Weights of a small GPT-style language model, trained from scratch on English Wikipedia: untied embeddings.
Each number is 500 + 50 x the weight over its row's rms, rounded and kept within 0 to 999. Layers, rows and columns count from 0. Numbers have three digits each. The size before them is the row's rms in percent of the matrix's.

# layer 5 MLP gate, 2048x768, rms 0.0704, rows 352-423, columns 320-383
101:504451476421493521553532480506637535501502484441457454404488493452563497386498434480536562541458492540462459493529466517415437466467486586551565520498423560544612417413391504544465470511473484
099:455462530477507494594456499560427392427545485469531540550525546507539475509565492441547544526452473536501527521471527576516475511550472529464464511509512503513525506435505481498455508503529621
093:492571509504482489448402478497470468547578586537456537471406478562519615622405546488439485468569581458556579494496568428568601462558534483575436412430417512461462467422445449440480518487511529
091:495538551495506608465513517596535453457454556530446481600466423505494584529550541472395438558470426519554492490564453513532517577514511463496585488512536591533564574473427516523523537400452481
099:560485417444500486541493507479407524429478491376534462471595598472509485556459468477542513485491576548452499493514526573551587518533476454616516430553451495542463498521576428493481531488595529
109:474541474505447417505422449515541489542459502493511405560512554553423466479475508503546482505480418519485485447485424519481531510514580570469586564466498448435563423586471491629527511440466502
101:576485501413457465499492513520451426520473527527523528493503533584504459498508575510435495417524432471487544516466513414534469570468528584489537532426525529545449468497483590555480432455509522
097:577552499478458469497382560449445422498472466582467595466456562439439543510597507552505486424594508459450427472448492472514505555482661590484516491488512509631496538515554552559386446521443516
095:553540567565435489555486539509489483565538503538391405522488457512576491463512523414558575495502481539487489533491563323453457444530534620478497561517515521446512555498490504419548508469433607
091:494514527485479471517522526523501521480504464433437529550653414469564458501580500471437546538489508453578537590575558588424465507489576505509574472526531536504469497527450564529467517462567566
100:433576502537402485463427566422496489544418519508491507449530395458518574510414501482522507482466473452499542435507510437464545482532367583547557560450537463545427422422400400478486610570465474
097:457465482548541441468480509500571452519469569501492614536421536577425612510522569525561532461483477469509492605483523484536485446447522510483501466492531476418576439574495538480512545427459458
101:501464524555614391520498476468513467483531480458417502496488366477599465550463515542461537544462541547468498562587436570543472380476552461464418444547417537428482496442511566475452535459507548
100:456504499502459413470487481615506468551501451580573554507494437530497495365534472363466564419556512467498501576516400497524468400568488511478562483573564505521554528428601484514575509537539519
093:460478520499466461451519455529522485468414567527539547561473429462475515526514518470477571526512518443459516530378479508565546481463468509513628357490390539529570521452561458503493421560462461
105:470447556462545541529459550526496457503488471468521574562465487457535495547475538547535501424522519513489528485503500546491642443431475463558472543437495470514513517465464456483395533477493500
099:500503427398403467525547474574557486400425477542531407523358383397560503512501536412523536530572413441469429435490474444532459466443524415569554556506522404438490531559463471562443569480557505
106:597490482480487494447475510468508458419503507498489575471493473559574465430515548442416404471560507457562453418409584421389530472380598504437479416524492596529481407545530495461476603495550496
102:492554511571544553524427526468500455501504421506476510439506533566515511467496514428430527518509474542513567501484450469489498422473435459589499589498515412444508488568512508656609579485527497
099:443505426423413524490456446453491524490448430531490531453447504521536578472542510463514616490557545468490520523590534598598542484490548468516483420588501582520514458521473481516575451547536514
101:531523524456552474443481468527475479507580411554468481470522524518498519597457472568536511563485539478544554480431451481526485398545535455526392535570475496579553556519513431480443582552553493
102:526449515543513580564509579463499566448443490396457457495499537511491475497425552512512417465476555439524462556450416550536575523486548420492527501479539479423532461480568437452474504633585489
103:487527532500469545527488488434554487506437486512527575545472429520522499519491533473496616455529537504554542533546536604513560388499475521500521473506481448425581536470413508484430479509559423
097:477435492511500480468535585474502475567489447491521518468556530533447485536493622487495526530525511472501490480479480428544577526530502552368388488484479479539543509507569562516519522453565450
094:546456471477452552561575557434508485518506564513558440524539496518473412474531524527493462499484619508459453509513480553493554533525535506490500484505466473524553563554439560443451507610530585
105:525509480480460530490606466611493521487578560466456523539427437456643506457459546447483526504517397471383589543541458452460464520470583595499487452489441513463562487569447566457447502481438508
090:489548539524516510413464476492471547471527526408491587445465493474576429468502530546472561506543616551495476476502432518545551421454523582486491524519470474521487518485498478426610442525412523
093:492428490545511519425541496521560493456469510528523497595425402446513495531537467524502587596571464566520510488540599492545508526484460512446484488490475557523431577571433527490487460504497489
104:515516523530548440504478419451544461467476477550475530430481487490547451431553439469481401463460533521603414527479532532508474411504499477456567410559509615403492519571433485515435450487431565
096:555507467457485473510411507471570461580449473532374509484411502521469442564559450430389512517525479502511462470517497553466446465555584553506455425499405491476492515575466565567509598417501590
101:461528516531489469514556569504556483537475577538532606503485501481435480472482499461564535475497538549517635550442489523572440490551550469417476449446475503557486520517540465432395516571461523
102:502538479553572547495522474522561457450455482492447448489454440552512544512483458475484540450598445437441593467550467495488454566542444419432474509454525536519536441452451544485420589590469510
105:522553555536408470508457490538509483484567380531548559515544440520498413360476509452500460502471538474556534514512446398535439523529503468478370547636444416563523519514451480451519462360450507
096:525418580524524520549510493553422581501530498457504425497471511473411464538502490479552479608502584440459471507597483421491492494498491486540546539417556503449536493484471520430531519486517462
100:475506490519452503534458522553563494494435479411499518498482546560510535485504498421409369459585460520376508534543420493479614494548540437469513405475513444483540569557456475495527439585572539
092:620505542531496514451514508480455496479505513475537479576539500606432473499543597550547494522573537580464443528489456578465476459489479579456579446490474463381482508552536481449530421564507477
101:567475447586429539545563518496465486534505449479532506513519531567498391505597535571548438530513582492561440496481519464512459450460500577513571516475509424535591570529391525472592513433446436
102:493466442465500481456401554548527446455548537508528462588443507490588553557464507480542513520562441522559471448479467477513483512534492564495531502566557589538491533518522515418574439498516491
104:433474543483468505622593494371501561532460507624489464641426456468422478465547524486470461401524481474519387539451548559499440501516510603433539455500475514503517496484466477497510515485476523
107:400479521538515539482491538436554472509523383496420501510415484446565461488400543513513481560531513474444526532585437513391508547429564484536414441483484416512475495466524506541515489504472563
100:496517527515479513458545464567521535591585597534487528415574487488495484510552540466540516508537484450442517422511514411455534484532476500558401518477444526562509600546504533500572567456494595
095:509502467490482558527519525443531636522491429541437512471402519506550588528513515464475498471555461539486439538592540500531474460501549547539509483548504492447443418453580484504584479538462501
104:556505528569508547489496453426567485524465437442501483492535516452521564512493471604501481459536495482494506531459420474552501519501515512496422533495547521524501588478447511506528463480514492
105:472585471461434456445501410625464490590486542489525595518468467506429504489554502606519472508603482452513494452440576510455430493533404523561466565510489567473444515558454436531522615494498506
105:507530544521590465527545484466436552489568521401364595474498558499521450618558526550425475540418503568525485529446476622543488535492551504420429479451499490427557523483556448542474580537557470
095:469459523495580582487481422512598516540499441534514425479522536547564522488461448446482472467456430435578571532464469456511472533484431536477605433564516578550494521497551428544539462437544522
103:548549493481500495461461468492613574494582490533505486593477520489471491519518471442473524491483461446502477487544464536618521466559432490551540530502572481533553474431552478337478613531529531
093:468489541415468400547554553444443524465488532527564503437593535439570538439563483507494520467446490565466600387487526555517490523546497429604459431452485538413449490446486510559470431406455534
097:413428477457513443521383480533493437448552583449436509470470463465429409487534496474629493468425483519502372550471510529533540500583555502430477473529505563533499432528460542559450467532475288
100:552442519504407452432430374422513463511474550509457460492501482511515480522579513503387593576532579440402448477605600511579555518505520564498451448521492599453519530491469660501493497426471399
101:443475471471493535547520538414592507550496443503553556530444507608543543536543524510454567463510459497489514520475370539510526441562435459554505490493533507529486465540559490498544437416573512
102:502461492464520529507549434473464494552493482432502615468406440626462516482500516498532505550579480463471436524475485552520521490477469606474444457423499441561554526494472487408504448417547437
099:472472519519545379418532475423541462445434366501581443472474550457451462543473466444558524482461514569488450506454554453509521481501465408636546549457480496583615546498510481562443443635533433
095:455457480459517552465412489516533525481499487490521544527608503534434484484494523481532483453557527437524519511413400497469534517490512537487532461463525383458542454470529398491479531513503483
098:430507436474551495459533501516516498479491575495412504488519563438418415503511403462488497498456496493544538556546473565435468438487487564517528500489501398499505547556537523487573518575457535
091:464524426450462473517458507455473519468567425485457517532420378436451537518472549495581535364508520490533548576569460476419560557506529540518420504599502478445442555484492522480434509438485547
096:457464562636508507442562514515533432557420529532493462487380468586484420503478527403465556401444626600516490539533525511524500515568501436468469500490472394495473480488596541519534543505467585
098:407474442505562471580491485411504572454530519496574452553465475490515506387442540460362554557527538458576565508493415516573439531495476446487588520500518421448501435561554476410476491468488558
101:509537455516548524535525497442485543495492458561401412534462577514513533490510519548434499531548518506376537460421649452581611541538511584519573423504446471471517564479494510527518490501493447
100:478549568505511404553499559498526449626497500467505529541511458447511525466583419472486573514472452490553536463403491512490433537443506611533520515588511526463547506558443534493498434515511539
099:405609512470531509454470521473488549433529458548477437544467454527580504497587446409507503507467466533525609491468617456460558457532504509436525443462417462464455470506457487538458552520538537
105:537528507521365563453523483514514531439499562442517483412439449501503472429465501478524482453511520478370467509470541434386463586497482504488533521499436485566411553468450508380483501582484468
094:575366519485550515361376504496492475556458479470548503499505517496526600516453511480422441500499556505403499511466479470522575423487480556539479550519489484397479396499432419404478499509440423
096:548506468514475528515479398426421494572446496505546575480490624523513414501562493581475559532479464488560612385546499425450497584495580515510437485516488464524538530543431497458503439477507515
102:426543467510534524477458575482513484469501483498405509562498594506407487427517482481495558531492539550452464460398614493457564507501498504513506513537495552473537461467470587580462475411500434
099:435461431427513452436458531498492499537477486525487514513521488513486422598481422548448478533483511557515477569515420562583486523516506509490511481535486477485512425591615468502450475466440439
097:484601461561567504514406455487614520505452529471451420489522491548592492513523563578600492458464492471424515496460480534502524603446459612414472399561536557461544503533519493459505573552481561
101:502505416488465491485427498468563555496497509490526537521478497575505530573494417527499526519451464530478454573381514628423461544459501469561596546506462450509507487505514501466541521579417478
100:468483481479544505413521445469363425452539440452488414515545479502515478503461482583479462358509479457521467598504591494565498521445520552501514494454498420522442493543426417473459467421585477
103:417532445564574503541490507397471545421533421486478456446617544549459556602529512436467469613546516523509530566535542435497567417430518456558507423448513485483415567525531530484469542475518513
101:488576511543477464372553480565479516503562555510522482445503501497539489536449517447523437517427456435522459582394486524438544481508474406561493469422564433514428523433457457534505548540550439
103:527602409506447527591516507569518536433587474448527489509435567494526505496401520468479490474500531528520519534543436588535384524415446564458510552463555578588465495498492536488529531550510481
# layer 5 MLP up, 2048x768, rms 0.0749, rows 352-422, columns 320-383
097:475433442448536564575498549505526448576558465528457475387521514492523493556532527463460470536451469487476451475556474490486454530480485468450361444677495496404521397537481499644498444507538509
099:543444452540511576426500531463514518503520558481527480468506506495496460487553459491474494565441534529389447506520449522456562516533358506505471492582441528506495494523496528566535542437482386
095:431514529529467582379480460568575508499461466515589471471498484441482454494476494534491669455503607493534527463410476493476461485414413481505449533462487489470466523528554466485553500494433445
092:557503562555535471532580395547568495443490504543441520444488477560492458574519563472519496488480516484444508474498504544489537406522468428514376435503543530559464430576485469471530449578497528
100:529498466571483493602477501504479454506484527428487581477607485501659492524472479482580542420506433499543615477477526465471488623439444471550432489443463447532551547593516462460475501503565547
112:404491455497454484448456512480411493473480475567534541468472469413552474510583540531504406466547573510506563446509572451408501547473413495492420530584420545436469549502495442461549561482541455
099:447483540512544556509399491494482512526474522406527469539457501530519409478425532435499530527450529449507449484413436500481523603550551568525479652479515490491521454440463446450534446459469482
094:507516480551435532421472543535568558549520417548482494534527481559424600380509449548462447489530455533577371570522465507435503528471448378507429515461549550532438543437465489423512461525476525
093:444486497494512448521523534518428505518464520571440521448571370531508461453544438449507582431475496488535653523454541442482455485489516566529490427445473530447509515485455535523479537584424594
093:470481537478519365527529446505462544557399388525459464496592453543511494581578426513537476436477539493506455498490506540489519546559617545533524478521535572548455485538493455522449546560434509
100:560418571450510529532424460511478501475396485486601504522498540546508505480475544417550538470439477460602564518432522497520515513405526530521479548428521532479489462508495479489569517457548522
099:408497536446523464536569534474453492491473533457427481513454441440518453463498551461574456551548438539502573451488484532524476587433574628526577541417503408562509495530494499513494491553529563
096:530516533498489489518600545567467587436421533463545452403540544480477537386496527559502466524432480524448445486572577471580512518525553588526487531497524467528500453543505432516444472543524457
101:534452504535513529482500567537506555552497530408524532465483552457485540500524557505454495487629510529407466603553482505532531500519472569605491533523484597476578480562555454515468398497504482
096:435547456455442467395495485592473504508568534522575513481499459509528507499544423551520504430594504611567429547461492620508447528479458506426615458519492417503550509409539433413445434510474537
104:418569553548504521505527413470470532470473484462465386394576466460610457544467396545561513499538442490487544600541436468485417567524568533452474540549407599474466474503460443496512503547500551
098:540515495450575443583412475425555506514432481470441429561578533610416435511627612442526546479527600456547573489490441479550494550450405485448518484482472544521503508596522438603497477470423435
106:581409490472398468437587539532562486524555519543386474506533499550473489463493403556504435528499503577496486496576492452472460560445524490399557513594515509521529413508495458503585532424565545
100:633550540506493487526470495470494574492462468435548573461543442540563465511470436408486480604484443506460516562540535455484449501500478534584533488535524474487604476528468462529476523510496570
100:456509503473539437478462489416471532463504435562525635525542429459548471461534384473455426483539473593526463409504509535563475569536481497463430546467478527512529448499477531519536626587478517
097:439497481481486501443435562466518544557611546448500461551521456523638511495429512486467517436460457524526498514483540523547457504550561530493436478507521417513532400485498397546380551560523474
103:411500589590395509528494453577480507552508529422545536539483521513507610501477485474482577545462478437495461538497461572358506457565455514479471502481381415444505492539547549540556477604483523
102:517542525467445432421568537565396531525488552525424479423500503443468550502529471574495517483491507473509486442492552468534630550547493532504425585501470550484495467427544498500523488505552538
094:498507398447555501497464429544511527577494463566612491512443480512458534451570524456498553439505504492512525545460530496557581422397540484444467424522383514579548462472515597504462428511538499
095:569398493528477502582596473491447528499475433503502527505563598523408458526426552521464469540538584471506458467518546478433522507545485490557521479587558431405494571584557499537512435455587594
101:466507441549435453474623450483455432493463506437443497511501456423481479493476503456500493573471504597504581476402567511476586532552513375490501419487474507485488520566432555481518453456489517
085:493608427485501371593551507518528573509553489485428568574496462442587516498510560514480406533460564542437507515565440531541481447455431455527494518474521519499374433457475464426466462490456402
093:498533491408573517542511445568467501524550492543620554429402451500476508488492521554521580429443429479575514507535581512549546565437454503528441483482440492545464549531589435538484555512439457
101:476467500493502415561567482545536500582426417510553520535580425476489504468443501518460517512600474410550479536429506536510531481550576380515520561601514500482502477448506542533478512421460517
094:498499493455502475450494495519478484465553533465450532472452439471476453539464555503496381511453471496538461484514499516444458490521597603445561519505559587426484552410494535427566551512505562
098:543483441498590690593462501405517537490496493449502534483510606556483538441568593488516432583445421465548458435415491497516424471499426428477552349527523483532506572471485596487564518452538462
097:565582449449476466505469520409490425537395544542590515559520418526426517472490432539402555497513549475482523548582502482474496518520542525422519509415468592509492521516484450500573369606549444
111:419533539465498509521532530451483501477551483412489479541444435555490505593518537467561477545567490460504521505385518506556496403524572530507604422501495421493381510520582533477447471502463468
094:452569497449488505389530480581503506460502547485464426416472413464499576483442427442507422602547456400408486447490447466543518428531531455496410495548424549577496449455451544548486480508527548
100:531560471440505514560566566532432502462409519482460457517564481443468571546577441433446464520447438505465477593537435477478520391440458529500426438497476467574494547502601516501514506483556484
097:555530462464476442514497485520524428511435421533532518490502562534489565458591530433498479540446558472465500397442630476448519524405497538564514491593504489544457461443555534499510573541556426
098:537515497488493501467541498438481607539497552479548494498488536515409528555498519481466437587536514474472475462448474541474538507448507452474434530445553522500515433450448446465496493489500499
101:550585411511577546564535458521439512511448489576595443517553481553479581488452412463528487523516526541466517476453516552598601475487467622552517432529367521560509525528555438469446410539530386
098:497528535571544492539540505435517535540561458592535521506475570544569579482531495496484514550570484611521433478538506494526476595472452438494503535451457474524534545496478512494469406519545494
110:499458562417520435361458476494455509501541496553429512457482533513580458500473501502508617514612567479400402468531523523472560445484533520470482576444484503489450479467462464413467472535488570
096:472500528522538556511493552481502578483445396517541416517458492436491485401451497535536488469517493464612426582581563498487551485372476494518517502516497474459474502514459486483561534522524508
093:634536528475481463536547504508513433531477500472496469476436545502513543391476518583434509390465520433522578465534564512529499537509538479412569412473466542492539403536401463466484563396605489
099:454493426470477470420573481540450517524499494386479534592526590465589499413598490535523556520528512484451490463593565530490416604440523470484469587456436631536477525555468561508515523446507378
110:513473507561551472539519469478475523568462522434476401538457481510464499483468501568554484479472539495480496502609520596433508436520493424485440390609457556575564545465440469447538586521530490
102:517507552447528421484537491472445407568503616621528428546440561485464498412533491508511528522521460558467480360521468376462484449526396529523551588540440478444513462577490538528476479504540480
089:540416509525450494545521510551500530531441490493431468504584421458465452569504531521549570519529544487458551439559447495585508576514555510539514607562519480430536387526538475475557558507560558
107:460520505532573591573473448455491521516471522545523564470538552505536541517364568519484591406538537458571510482449521431390455545414530486502426610442455498571453500524549547500601388424577522
096:390457455447511502505434487531519470506584516551513495509504454520474493568495526541612573429474521491513551560378467418542521454474552492550453429419518505499488451546459496450484403542502470
101:508386552552573410416533587477527585540509492584560577543543567582490508498471482525495490507475576387343502545390471530522514484527547461456526519535476491657431410495504474461452499522480294
097:476444478428484479514449494458553392462393462465536610406490525470500500474475627466513547453463510442486536561428407465485502538439602455557543434568496589538499426520539424562472471479448593
101:491490532416554446465516473394486501551557514494523600492412486445545435498448467452471523465517482530483500448436443490548533532503492431519514461414459553513509508466400550457596447514500495
105:467489533375466509534472491521431431488541454507615519455464584580564480607571441446529571538528521485526467525542312460563391479429470507508524494415525566473548541488544612575527554486448528
100:473486523473494436454504560564509515514445550453519468635478449475462483529456468469544422503512481599414435472494472457528357483409372499508459419375439524484540393492469547498499499522525508
095:490474474542517445507483520478477477495510468448518572514477488451533520532628524490521436529560527506493456507512459476511507493405481503435530518497560500579441520454509551476465437477534429
104:592397508481421514468351444572541475535489480428557405462460538455577518438485448453520599534516548429538529471475473459508530512436476405471465574497390601412483497549503464466433497435487476
092:493526367400512464559537401493499539476511540495517517588470485500535566525466447527482538508505466576511430572505413521512502502485529491502504609577465446477532497466492448496447539599491506
097:478545422442552472352481465535523511486510469559507546515547530485478580461455531391532450536546517468498454486622496506436537553439481595473476603465523511524528513527509597413516476472524411
095:487464496451547421523549539544478469483531467527577558581473532438378526515465453489576436535546496521509583542451547446476513515499546454546453453566502592596364486497512491564472405545542498
103:445574503511514567449474517458555415464515418502469556484548586430528515475530482538452492441616546393485456503492510498526490550467516589501515469566561432518466420402583470509504519558400534
096:471532449512581402512542420514488566550524532446599520520406491510497396424502505469471504580466463513565486455416499592453475551450562369533569546430458483442392498516512402410499541543512474
097:529522449462495509522482405537437551591464437506582507410540486508503527482526445604584434546524485575433486619462440471509535414494469458549482557524437504445471471500466487484534538492456513
104:414453548499463527581498498483494518511495497522547544401360521425593464593503469481566524550445506466498501536487445476499424572526491555471503449554522451516492585443387474378523514537525574
094:474520460477511499450581489496452496552528370416522466443456451518531386500486438471472380421372524411505523523439497555372496512568523612433537467523410516473601551443564577394475541478501527
091:551403497471478405490478529537494568533480550447508565448535483542536481468513533598492576517560476500502546526494386487578687527380522537512398516501494493486535517415424601459503483434589536
102:531523461521510422506425494509477597515487454496528491505538510503530605456502478537596455458557480405525472543456478501560489465572474557458538474519512491491505465475487504461501544464552515
096:534522437461513550453565500517445489479501498541494511567529557583585478416539423493546427562584511583460420514471532522529452500521599519567478560560435536535535528476462521530486416439508505
098:530442526508427445445458524521429523442468461444436562449471429536494484382590411530495506373578479446525446506454423529485504482524483435525468444560488573436472448477464559468504468454482480
102:515423448536452495475473535471471531403443450590436542406448557568495486500592490457513405550534509481534456539529412622401533536456494511476534458452497481493595516477565465452602481490595541
101:445524500477483492515461403519492507469450576501522488438534501536544494454591559450483473480519452533504468439457422485496460492501386533502506533580544506459462490468494353453513492506477511
099:358480460522511513504459386527527485544581490529552495595516532461468515539560489413446486504555488488559464526466585568530605527485504489510455448502516564595452524557448576463536457474578513
100:508462487504497557461511507516473521495522489514492463488450457454518463448445512540473506555527576569593450495419429507533495452438509435501433586644497469513541528554557355554435383503482580
# layer 5 MLP down (transposed), 2048x768, rms 0.0423, rows 352-422, columns 320-383
097:446520513530400556485500558479485477521483478435500470436588538519505542462547463450514567519427482520501520521481500512460583426562571449519548548521369545617579521524528528640538466522528451
103:497446502508632543551545479554603498476460549558510507435399501521512542470542582469557524606524507579499528611526455529482527468545494445495538544503569558485492514542427511505482438436492503
096:498441560504541481503452545515403505503416384403567592521489489524463477494548376472409538497491447481495489474481496602500462514497582494556576509490510520518430435513509483565476491480450561
097:482506534506486442474460491457456497542633507498537497532560539420464423499492488459425462445547505581541458543487474467440474467552478428564410526478504452538538504559443475560478538573539518
099:559537532512416452421477479555522481484527503451575501471454441488496517502516539520502543504526500497472524440411557505590402443556499535508434410418485458456555466449463449505469470463489427
105:610516482515482469599559510483472522562560550469411482471519489542422476475413535415556493480545561514570488530487446486466478469476440492519502522541526519486348387494528537438551510466528505
098:610545469600507531491602440471510497463491551545454433552529503588575566493464469485430450455466552510522463507528552515559559517562530487437490427436467494450587529476502439456465598538458502
091:592481519471478558463460547444476493525546584572540351525463504524490611570471526522495601497487452496575469435479502519542525569534560480432507510520414489445453620537550555559569476437474554
104:527467514468502552535469514542601543536613524492512546399518498463486497418547469493458553470507445547403512470544545519510508482518495523554574479548529460395552539511504472518506444506480502
099:490578464502529530563506489461521608462499447535471425519522445532459446469534522613469491546535457488567544555518526595426440509537502477508620491451559558563528533433461582540547525469505548
100:471572498446487383478502472621538504429500468490468481528488473434409532492454580550458435483493494508485511473574480464438465430448447498562437454533480558494476597465429383477520434483537456
096:457428446442466475511435552565467478503562418495530524514543451580580494518500470565454467622584508534569531473445531517505590532454454489397483547491518471549484518430496612540547444521493480
098:487504449434475391481506515608581497511529476441508548550563518529423504405528468486526437473486495498478509570479460429575515450450405447527515419447519467528482505389543487445557462495572419
096:555476435486527568512541416557475451517530526431499614522515481500430550530494455436531386579525506534416464474482523498519439443544529505629539530511564516566453561539482507487541438473623524
094:512463515465465472505413437483518500523519536566542378467506482503482660512547487462450515472503477534472569440584445440540555546488544463495458566518468635488517607547536526446536431492464374
097:580537414520509466523536542501518508513526559525415494505514513533470496499483463497512507508500512552530502525504413510559501497442560463522448501503535442519464538531510509483559491515575489
092:442460486401435505583514464535491463529556582521485450611523508456425454455524485471487458492515449503409463476480507533472456555399451495521399624554517558542556401418458462471509502484471578
102:497603516495437480477533562544411404523549461510549566521455506556479481483495567465459414477508456525528471508522551510478435460523510535466526512490496481474520519500457350527529487475542469
100:459492427458497594483503478497509479520498512500568524541543421448487457421369465565500487483489463543481480465451463463475467536479478451473484550540626483454508463575516553539483603503555489
099:481583468461594528433469461391502481487535479468513478574535503518578490531488567513479604444404404464505506439506469520435487623523421475472509581445423511580506561470520495492422486484581439
102:524445517431524538454455491475508535439564508533580547491485471529490511608475401432455545441449537463498416489564565595477419549549512386496446526429555463492555535363487405577449535480489520
098:532479454513429555449554483535601516508516476515551497444466555488548511528562517555594518411553504560466525481427486492409539372506553580419571485482500467528438544500567557482635542547505453
101:486434482554554548517382510656398537558471506553511564462563442353434499541521420522537534496522490442442578501456528486508645498593484477458442502537461553535567582475501487544500543544529513
095:497357470586531550480502558475431481418515394444464527540543461433504507428490514576555352467579514548525466447504442542450458489555546474448490442444440449450486552536527533408392579529348590
097:458432459492461555533443527506627489473506510612516540432476501545534464566456421532479538530478446484547421478497511547464566487543552432436491456505509470508521509525594503443513519575500442
104:489503504447453451489584472473459494488468514466549468514419467531483499483425477520489541516580437558508533402428434556500569567601431521522534520461459470477481477549606411533569468437518487
090:531523495420459499381476437480534505455449538453561478465532459475565507507566461550512556474566562550466502513548513485622501480512538527513518592482479527538560583560411498496529521605461507
093:493502463559529471566451528442470511585518494523521537465445519501537405506491563462443500482522569452550516618487518484423537450647539480486497533538500507521442485506553484482486443527622504
103:592372515499458574452481503526535447426557590505524488580536442480558511501459457495541443538466511467472466539487557576508465515515485440543502543524455503502550505555544520464521428525524535
090:417550458503566434444549543407476435558502383475482540541534473496546471516478505564499540521480544519449520525407533493534486514576565513536584542427500535443499520413565430497532460566427464
101:482483553449518573508525441467484572462488496484503496494388503442447523534573479558461460482517551605443557564385471627594503525518544502470535570536572475481451469615406512468442488517502560
098:551511563505469439576504491519444459520489503480449488444581476416540552523488474588476462599442537484399492444529515529604447441433433408448462597502568518470589457501531539523421457500535495
109:453494519507395486529541509502607598473456503449446606523415426503393501620433557518500577481533536501450541458503497560491582474479497547424522551541505459443504507496434510503527487493563521
096:434604578567620501438497477532493475412453510528520503510451439593535512536504414474478560527513534473485512474543458603459544444560538540430525477532496467517526412419408532486542546484542481
100:453561563542544503582477534509498557456476461515442581493505547569433524574502479378547458522550526434438383510517473510454423396476538526500482526475508475516617507547426519506372471506495456
098:508456502492524488446448508426593575555441557513425451552511480479469464465536636554468590546493541433567487548420516493439511489456436503493604492575519519454555532529511520434561447515399516
100:542431500549539571434550536525466584463456525510566426558548440448533535469484595516522466499497476408478406537473487540496552413557467451477505501499476591448472479537456396511568459541517534
101:596428401455483629426399533539437522478475491487497412514483516462496506447455685473597541519521433417449490502445548495508525498504544554510540512504405434558527473543476559446484480460542548
101:507404418476584484528517524529490603578472526506464500534478511479444486540388476468488528403507504471422487494518481516557488486500490466473453496410563602532563444499548445442465491505459506
107:449418484479574604539462512434564529453462458453491426537510520519518467378504533548516476501514487466468517580570537508393515456482661575552468562423487376448535432590515487552566426445549488
092:450482531523524522547562527467531530536567469420461522532571501468430564538530479488467468558394519480521541637505461615463445457498513471462564535463552490541469453531438533620583486535430481
094:462515428412462530415544537586424508460496374475570467502516395586491393513511366516602509544484539504551502467399535471412513554427500498529492493438427553463548565480492499540512518486528547
104:502478522519526500427532540559526538464567549589517548435439505398511531490487431583507502635551410479513584442411458476516415481531476510499573472426509626479514502413502492516562556449510536
107:576439517540470435513514517460421502486507512378496395463498422493486461476522490511428515503518485354545611518523467628564594485567521517641456511526484472428536588517505496528511474534557458
101:525404480467494468558400490397459530489625446437521450481534464520423506502460405471552515516515532469552563490543527523560489556548440522580611444485566410438509454485538486444503379492470665
092:490451464491542505517521534454518461589507524492483439509534465521516594573503467526464512466439519428482552619540509510481489551444634548391589380576589491521534475439453556560499567607548487
105:465454500591496445497557440604504527484415481425511447487541489460477529498495591417514509518462565504558475572459456489507561557513494504504488524549512464443533541509461555407612426470567521
095:571506551503496466477488548530463469515414593475470612507514473527529472499452533500510507622425516596599491558439543398468604379525616655516511546584528451554554482484595509440481575555564394
100:544559465495482538513507452471511394581511448540492427415467528566507692526510412466365571523550443526584554543552497505455497545433448513556511522530544511367604533464490558491484493531468886
096:500497484548563543498599481547435587497551506536582431543502422617528488509438577571522515429500500520493520508598528480496474498626457453507501457489459568426576538422612443477468566457548539
098:516534491468451477430485474462488581490579448445552406566474516523394599530527568485495446492504557533569477519405565437530513476598469449543614545483513478541527496526493534470482477548481515
102:456584539506569505507496536520519532507560354476450527486524463494571500459437476510501449532466514466546488516461377573568459449521466510443522535536474428444490483498545488592504477522493547
096:420449500486489441540541478565529438543526561520488465479518455514502438431538451477418595540631552528443428381519554480589502468526493542437482513449442509531549576594461469546608489482468449
097:473441544616553553504576433562551475535538363415472452468532487506423470358557511531445431534548419551451522455477496486552620557422438475494491471532490470508564442495528500524560579566550453
103:505490480597588447529458432431478522566466488585505525562463527514392486558484433432549612486445526560454458590560425467436482552445519459483574427559478527489504585467460473468502479507479466
097:588519509503411480533578507525540433525570502550561486475555655523460508505488462485489426478510505403435472533540459460464510466460538493471402509418495451575511433476518494498547433507602440
093:503542550450497440407354593616483477565521556524522547559553500523568527496454492453522465555496394562508497522435578372454495547491477490518559478516469537519526417508558450498593460504528387
099:428507469459488538532519495462559468547507457528440473542543539497521475540511452489555493520453495543487631604427541571504526546461467461539592602494579437634554466543549502526480419637527512
098:392579555484542483453419543455484393513487485500539469497594469383519501548407543467545539435499491540538487563426426531502452522501510552524430360574428384566541459504496445512419484560551496
096:502504515555511530497574542589500408503465519450472574430560552401544496523547431511474483469529443484484394525463520388454489460478378476592480530506589490518487555475531519545573526524465505
100:504507583557513543519394497499557434486480439537534487545575556458456514526516454516481460449491534460482506380450424509483471482490468517527396444494510508416554436488536522498446509513381528
105:411488559588436443464494549520506517429495435412640449455558452542444501462488536530488500525449537483563561544458540519479522464509491577463567360437494478549488493390492472511526537603493487
095:478466518506497442498467506507466524474411519485559502498441562547504452543530437489597481480375432523455517504507473433559476441501553513511568459490474475637441517451588612566437611519560465
096:450507588559573557499548493483571412415501445467456465466487541574500478447425457488459509507550456629527554524513465477585551481556537548487482563514526527547637435455505492526468644542495514
099:544463462489515518561506520538533555457555564523549530489463393486482485401506545571477515505528435411544422596500502535493531541548440573546499576649565492465457567489466446482397456469520506
098:554587534463458514376579526521535503473553509589523550527507518494603541529447466554494450542522534497519569601480578353467568548501563399483559529473435551467494440554548456502531559530534472
101:490456556446513473477569458644582432485447515574476503496553597538537477423607524563427448504423568541417576546546481506475477573474450523510476519510476454544562562465459566502522455460457424
099:498528367487390486519471617514466428446500454553506478538478394430562541454444498539499580465529534483519610492556497467516502585500554554546491566543477475516498555523399485526592493431427478
100:420487458396517408535546565482502479550502494509486521480533439483505524406585577505546548511402560549513578589478518446470464462514508462546480586523564466576552505447580520557579382559524470
100:606458540491511611412583487485414554470456465426520408561476558440540522528501483445525518585551498411496520466437486544653537420558490486494464475558522469394453442463483465516447534447474492
101:497469486576505532602608502482519528470456583554417551482437466550506580490539589513481522600435439535515488498529483469448435516456474478525407513617441453527531460494525557535499552472533472